Weights of a small transformer language model.
Size: 10 layers, MLP 1536 GELU, vocabulary 2818.
Each number is 128 + 24 x the weight over its row's rms, rounded and kept within 0 to 255. Layers, rows and columns count from 0. The size above them is the row's rms in percent of the matrix's.

# layer 2 MLP up, 1536x384, rms 0.0518, rows 616-640, columns 192-255
size [109  27  92  97 105 115  42 109  97 107 106 104 115 108 115 116 110  67 105 138 105  31  58  93 106]
[[115 122 131 111 144 128 136 106 166 126 109 124 132 134  95 114 141 117 126  96 125 147 112 161 140 105 116  82 171 134 129 156  90 133 115 110 142 112 144  91 154 138 174 131 106 144 128 150 136 134 153 128 134 147 136 131 158 136  92 107 102 105 111 130]
 [128 127  94 145 171 123 134 174 116 131 159 164 151 117 156 139 130 153 115 118 142 125 139 116 120 118 160  83 130 103 100 112 127 124 124 122  91 135 129 143 177 108 123 132 152 128 138 158 112 141 169 120 120 195  98 159  96  79 132 151 115 131 135 135]
 [122  96 127 122 130 169 143 158 164  80 133 175 152 156  95 140 117 121 132  92 116 124 154 128 101 114 143 119 110  65 145  79 116  85 115 119 158 167 146 160  94 135 134 127  66 139 152 102  89 118 137 154 144 144 116  97 108 137 154 125 148 156 151 141]
 [151  80 134 148 109 125 122 124 129 116 147 105 157 119 104  83  87 148 121  96 168 100  96 152  92 180 119 122 100 115 115  98 114 126 128 147 125 170 180  89  58 175 152 128 104 150 130 131 133 138 141 146 146 152 163 168 128 131 132 129  92 153 120 146]
 [108 189 121 158 105 120 154 148 112  73 136 145 147 115 135 115 145 115 130 114 131 120 121  95 124 115 107 111 154  98 105 100  94 162 135 124 132 108 153  76 141 148 129 100  94 138 136 143 177 127 139 135 137 114 123 130 101 134 100 114 122  76 127 121]
 [132 134 163  82 126 128 126 130 125 122 121 123 126 106 119 179 118 130 132 152  63 153 133 149 125  87 103 122 161 169 145 113 122 144 138 140 158 116 106 157 128 122 144 121 126 137 124  95 173 107 135 110 131 146 126 137 167 106 114 118 152  99 149 122]
 [130 148 125 104 144 166  95  99 123 143 139 132 161 131 111 110  78 149 137 134 161 110 134 110 120 114 156 183  96 139 124 140 156 142 163 115  98 148 158 136 137 139 128  88 127 112 142 115 143 130 113 128 150 137 138 143 133  81 103 125 122  72 113 134]
 [136 131 116 114 127  75 151 106 103 116 124 140 166  94 140 191 158 114 131 152 108 139 138 131 124 159 147 118 127 162 161  84 131 113 105 126 151 110  97 163 116 102 143 136 123 189 150 125  89 104  88 111 131  86 148 143 131 118 147 162 135 140 139 136]
 [101 123 101 123 122 138 101 141 138 124  97 103 128 129 131 114 141  97 129 108 141 111 127 108 105 161 139 127 155 182 120 105  95  97 112  80 156 133 156 138  87 153 113 158 165  67 139 144 110 124 155  90 132 148 177 108  87 138 113 145 125 130  94 153]
 [120 132 142 125 158 122 160 152 129  98 101 100  94 120 133 111 168 155 146 123 126 138 167 152 140 154 105 143  67 170 116 120 132 158 109 125 136 153 157 154 133 140 153 125 107 179 143 107 128 104 102 134 146 126 186 127 102 111 137 156 102 106 118 122]
 [131 120 164 110 120 114 148 154 148 140 145 162 155  92 128 116 145 133 159 121 112 132 155 128 113 134 124 131 137 124 110 130 128 137 135 124 143 172 165 105 136 144 172 104 150 115 136 149 106 123 150  97 162 142 156 118 112 145 156 120 138  98 133  78]
 [131 148 141  98 149 128 100  72 126 148 115 114 130 105 127 124 160 136  91 148 127 131 102 179 137 125 168 175 159 131 136 103 129 131 104  72 146 168 144 145 139 118 117 141 108 108 156 140  88  82 121 173 101  93 178  94 145  90 122 176 125 100 135  80]
 [136 135 154 134 102 130 142 145 122 101 142  62 227 129 138 173 133 144  95 130 126 144 105 135 141 173 110 160 163 106 117 136  84 132 133 116 117 120 105 140 130 126 117 125  95 167 159  90 106 159 127 156 111 144 108 161  92 174 128 137 114 112 167 124]
 [120 136 127 133  71  91 149 131 145 149 136 103 119 133 115 129 127 141 109 128 148 161 135 124 161 124 107 137 104 165 147  95 123 141 128  90  67 107 121 119 141 131 125  95 137  92 159  99 149 140 102 116 159 122 137  97 113 142 106  94 135 137 125 150]
 [123 137 146 147  89 104 118 124 141  95 118 159 136 134  94 164 121 146 119 138 139 110 148 105 116 116 109 133 125 159 152 123 118 135 191 144  78 100 122 179 148 195 146 123 121 129 125 100 126 113 115 138  91 174 121 154  89 110 142 149 178 156 148 130]
 [121 152 130  85 105 131  99  79 120 144 118 152 103 118 137 159 120 119 125 173 124 105  95 124  89 142 130 128 121 155 130 124 122 139 104 165 133 154 132 122  91 146 127 127 110 155 121 128 153 149 117 139 126 147  81 117 144  81  89 115 105  87  90 145]
 [136 132 121 125 100 132 146 107 113 134 132 119 140 146 132 127 149 115 143 125 142 127  98 167 129  82 107 146 109 121  80 185 151 115  79  90 115 162 116 115 110 133 110  94  99 131 127 116 114 143 139 130  89 119 125 125 131 124 128 141 116 134 111 124]
 [121 112 150 176 128 166 105 148 135 101  99 109  99  89 122 111  97  92 107  79 128 163 133 149  71 169  88 114 134 106 126 172 118 109  85 127 125 161 163 130 149 129 151 111 133 170 103 154 129 116 125 130 127  97 101 152 150 110 108 167 142  94 105 110]
 [ 85 117 119 139 106 157 161 131 128 148 134 132 123  71 128 101 122 149 129 104 147 115 172 138 124 114 166 130 122 162 136 132 124 132 157 164 122 126 140 143  99 155 136 151 117 138 117 120 127 122 127 137 102 120 160 130 174 121 160 136 115 134 156 122]
 [137 136 149 111 156 112 167 108 134 119  89 102 113 109 141 118 110 121 130 131 128 145 124 126 145 121 112 125  99  99 110 108 121 112 131 151  82  66 183 169 160 102 149 117 142 111 148 164 129 158 152 137 120 108 104 171 138  96 122 139 100 132 119 200]
 [122 105 113  96  97  91 100 145 143 133 161  98 104 157 151 100 170 147 162 141 131 106  76 188 127 152 125 123 112 153 139 120 100 110 144 130 122 125 107 136 123 149 116 143 142 104  89 129 136 109 120 137 148 117 148 136 167  96 100  97 157 125 131  87]
 [ 98 115 146 139 123 129 167 122  96 142 115 136 130 130 101 123 115 159 126 170 100 123  94 134 130 124 154 181 129 115 105 133 116 107 152 126  89 178 142 149 155 130  99 104 136 160 108 121  77 145 174 132  85 115  78 116 149 111  93 130 126 137  98 139]
 [160 100 130 126 156 114 122 147 174 122 119 128 110  97 138  98 129 112 114 128 147 125 124 132  77 145  88  93 154 164  86 152 148 151 119  89 137 173 141 155 170 110 134 147 119 144 117 110  87 136 148 136 116 127 113 142 108 133 129 145 123 117  94 108]
 [118 121 121 138 131 132 147 124 161 154 138 115 145 101 124 105 129 138 150 123 110 128 125 123 131 143 122 156 113  90 145 122 129 140 135 137  95 139 113 113 128  78 120 131 175 162 148  96 168 115 122 111  93 124  92 102 176 160 142 155 107 154 119  75]
 [163 111 167 123 136  96 127 131  94  90 156 108 140 129 103 118 128 111 138 134 128 153 129 121 128 119 122  99 162  86 126 104 181 152 132 110 112 146 109  96 152 154 113 106 138 113 153 108 122 146 157 149 116 119 169 166 152 114 131 140 141 156 124 160]]
# layer 2 MLP down (transposed), 1536x384, rms 0.0253, rows 616-639, columns 192-255
size [101  29  92  93 102 117  40 106  95 110 114 118 117 107 113 114 109  64 107 156 105  31  58  91]
[[143 109 136  97 148  89 150 144  94 113 145 136 176 114 141 110 125 145 130 118 107 125 151 118 130 138 118 135 113 104 113 107 134 107 106 131 137 152 106 151 116 128 134 118 132 132 101  84  92 143 110 145 109 114 111 131 114  98 130 112 144 163  99 162]
 [107 122 180 118 110 142 139  99 135 110  82  84 134 129 103 142 129 128 130 111 106 168 125 173 146 159 119 157 136 138 145 130 139 154 147 145 176  81 128 136  79 180 159  98 122 124 158 103 107 143  99 149 118  80 173  95 155 169 112 116 133 128 107 146]
 [150 149 110 135 131 147 130 136 152 111 123  93 105 113 153  93 113 141 146 116  98 132 133 171 145 121 128 128 139 106  99 146 152 148 115 138 105 148 167  91 137 156 132 100 175 134 142 144 155 162 126 142 164 117  58 137 128 134  92 130 138 114 142 105]
 [109 155 150 109 125 108 116 119 147 132 145 149 127 122 148 165 130 123 153 140  84 116 134 114 127 114 119 140 122 144 153 119 164 111 128 131 118 114 117 149 179 109 145  99 120 141 140 115 112 127 133  76 129 143  92 109 125 106 127 107 134 128 150 116]
 [154 113 101 122 127  92 158  62 169 142  77 136 106 142 105  94 118  73 120 107 155 133 147  87 140 102 127 125 128 148 140 109 124  95 138 137 150  76 102 167 136 136 143 102 129 135 138 125 118 136 174 108  99 126 164 176 138 112 152 119 119 111 132 129]
 [119 113 122 112 105 146 134 130 131 115 148 105 137 137  84 143 156 148 124 101 162 135  92 119 121 146 136 126 129 112 115 133  84  76 151 124 134  92 119 133 154 134 121 169 123 100 181 151 125 141  79 104 113  93 122 129 140 110 158 121 135 129  67 121]
 [163 101 135 128 138 106 144 166 112  97 138 143 101 136 146 144 168 122 123 119 116 156 135 168  99 133 104 113 175  91 130 119  88 137  66 146 166  91 112 139 116 105 146 152 119 147 132 173 137 116 143 113 107 136 142  97  99 147 143 116 112 177 128 109]
 [116 132 140 119 124 127 169 121 132  70 166 130  73 137 176 151 109 136 127 159 108 129 125 138 127 110 101 118 150 115 169 108 152 116 131 148  99 140  93 105 169 124 124 165 158 142 156 128 153  93 138 171  86 106 141 128 125 105 124 140  89 107 135  90]
 [155 121  86 145 113 151 163 130 162 101 113  92 106 139  94 174 100 118 113 139 122 129 130 130 136 134 146 130 107 108 139 143 121 128 120 122 142 103 121 118 153 143 131 105 150 150 173 148 101 151 113  90  99 139 101 101 122 123 105 138 129 121 145 103]
 [146  96 122 131 162 144 110 110 129 112  76 120 145 144 104 143 145 137  99 126 142 135 155 134  98 142 137 169  92 127 116 145 146 131 122 112 146 101 102 148 131 121 113 157 139 117 133 145 100 119 133 130 134 142 161 102 113 130 157 151 138 166 124 116]
 [108 199  95 125 184 152 169 177 119 170  90  93 119 163 124 129  93 127 147 107 117 180 131 121 147 106 134 114 109 115 103 128 109  88 109  95  93 100 151 112 116 116 128 137 142 132 101 134 162 131 130 120 133 156 133 133 125 122 142 115  98 136 124 157]
 [155 133 144 115 137 164  78 111 121 101 180 116  97 117 137 115 134 143 148 111 106 110 114 174 118 114 124 140 148 191 127 150 152 136 133 127 122 149 144 125 138 105 170 131  80 131  96 171 132 131 141 172 133 137 143 102 138 130 118 124 153 106 107  83]
 [118 124 100 122 107 112 111 148 172 155 161 110 130 129 164 151 150 157 132 122 105  87 120 107 114 121 109 161 136 123 124 125  95 116 160 119 126 172 151 108 142 114 128 143  83 124 152 101 133 155 130 165 127 104 138 137 118 142 136 128 175 107 157 124]
 [102 156 154 113 146 102 158  71 101 124 125 116 127 145 132 114 182 121 122 122 114 123 137 163 173 113 135 107 173 153 176 125 126 159 162 106 122  93 130 105 137 147 121 149 153  89  65 117 145  92 102 134 141 161  99  96 100  93 104  63 136 104 150 131]
 [142 137 121 175  78 133 131 142 128 147 157 105 146 109 104 126 144 110 155 138 138 111  97 127 125 100 169 118 107 111 125 146  75 152 125 140 161 119 147 129 183 122 121  53 122 149  81 108 133 102 117 162 137 115 103 117 182 144 172  90 157 141 149 170]
 [120 138 102 144 143  97 168 155 146 110 160 104  83 125 156 144 140 145 122 118 158 116 121 112 106 140 146 134 133 101 120 145 139 114 173 137 142 133  93  97 168 121 128  95 135  85 136 132 132 118 113 149 106 150 149 145 103 143  96 143 165 101 130 110]
 [110 133 105 186 122 126 123 116 135 116 169 108 132 101  87 135 134 132 147 112 136 129 146 104 190 141 173 127 151 107  89 158 129 145 132 109 148 121 167 141 112 137 164 141 114 137 109 128 118  90 120 153  92  87 125  68  98 150  97 125 103 158 141  73]
 [127 158 139 146 107 135 149 115 155 130 132 125 112 162 117 118  96 138 115 167 115 108 145 147 186  67 185 180 134 106 118  98 151 135 140 112 120  93 107 118 116  86 104 134 133  78 164 116 119 108 100 122 111 165 147 124 112 141 127 124 135  87 126 176]
 [119 112 114 176 147 145 116 165 148  95 138 105 149 135 173 192 145 134 140 128 121 106 113 122 129 117  86  88 136 163 155 182 118 121 135 107  39 116 132 150 168 128 123 158 102 114  83  97 121 114 131 140 111 145  86  95 113 136 140  98 100 143 146 135]
 [159 106 137 103 177 156 139 128 128 160 121 125 123 133 132 176  92 151  97 120 155 156 132 126 135 117 140 150 134 117 112 159 111 115 153 125 111  96 220 174 103 124 144 134 104 124 113 158 116 153 114 143 157 136 165 155 150 102 138 155 155 149 135 166]
 [ 96 139 153 150 132 157 146 134 120 139 104 174 137 133 132 128 117 158 162 115 124 131 144  82  82 117 182 118 123 131 105 132 120 118 148 124 149 152 127  87 143 134 144 112 122 199 163 140 124 145 145  99 110 164  95 108 178 148 139 149 148 117 140 167]
 [150 116 115 140 141  95 109 143 154 124 143 138 135 136 149 144 123  99 142 111 141 136 166 118 129 157 112 100 124 141 160 136 137 141 140 132 144 100 110 122 109 124 155 167 135  99 148 147 195 125 111 117 179 126 199 148  95 160 168 139 125 118 149 139]
 [123 156 131  93 103 132 111 118  85 122 122 104 102 116 106 168 121 116 153 133 153 136 132 131 130 129 126 170 123 102 157 136 129 118 112 138 127 113 143  88 105 149 136 127 153 113  90 141 179 116 106 115 126 137 124  94 142 139 142 101 128 108 149 149]
 [134 122 129 152 145 142 154 154 145 156 156 159 124 148 124 104  76 204 110 153 100 108 140 124 101 118 165 141  85 138 162 120 126 131 124 105 149 113 121 168 172 146 134 118 145 100 144 134 102 118 110 138 120 145 119  92 140 147 122 129 123 120  98 127]]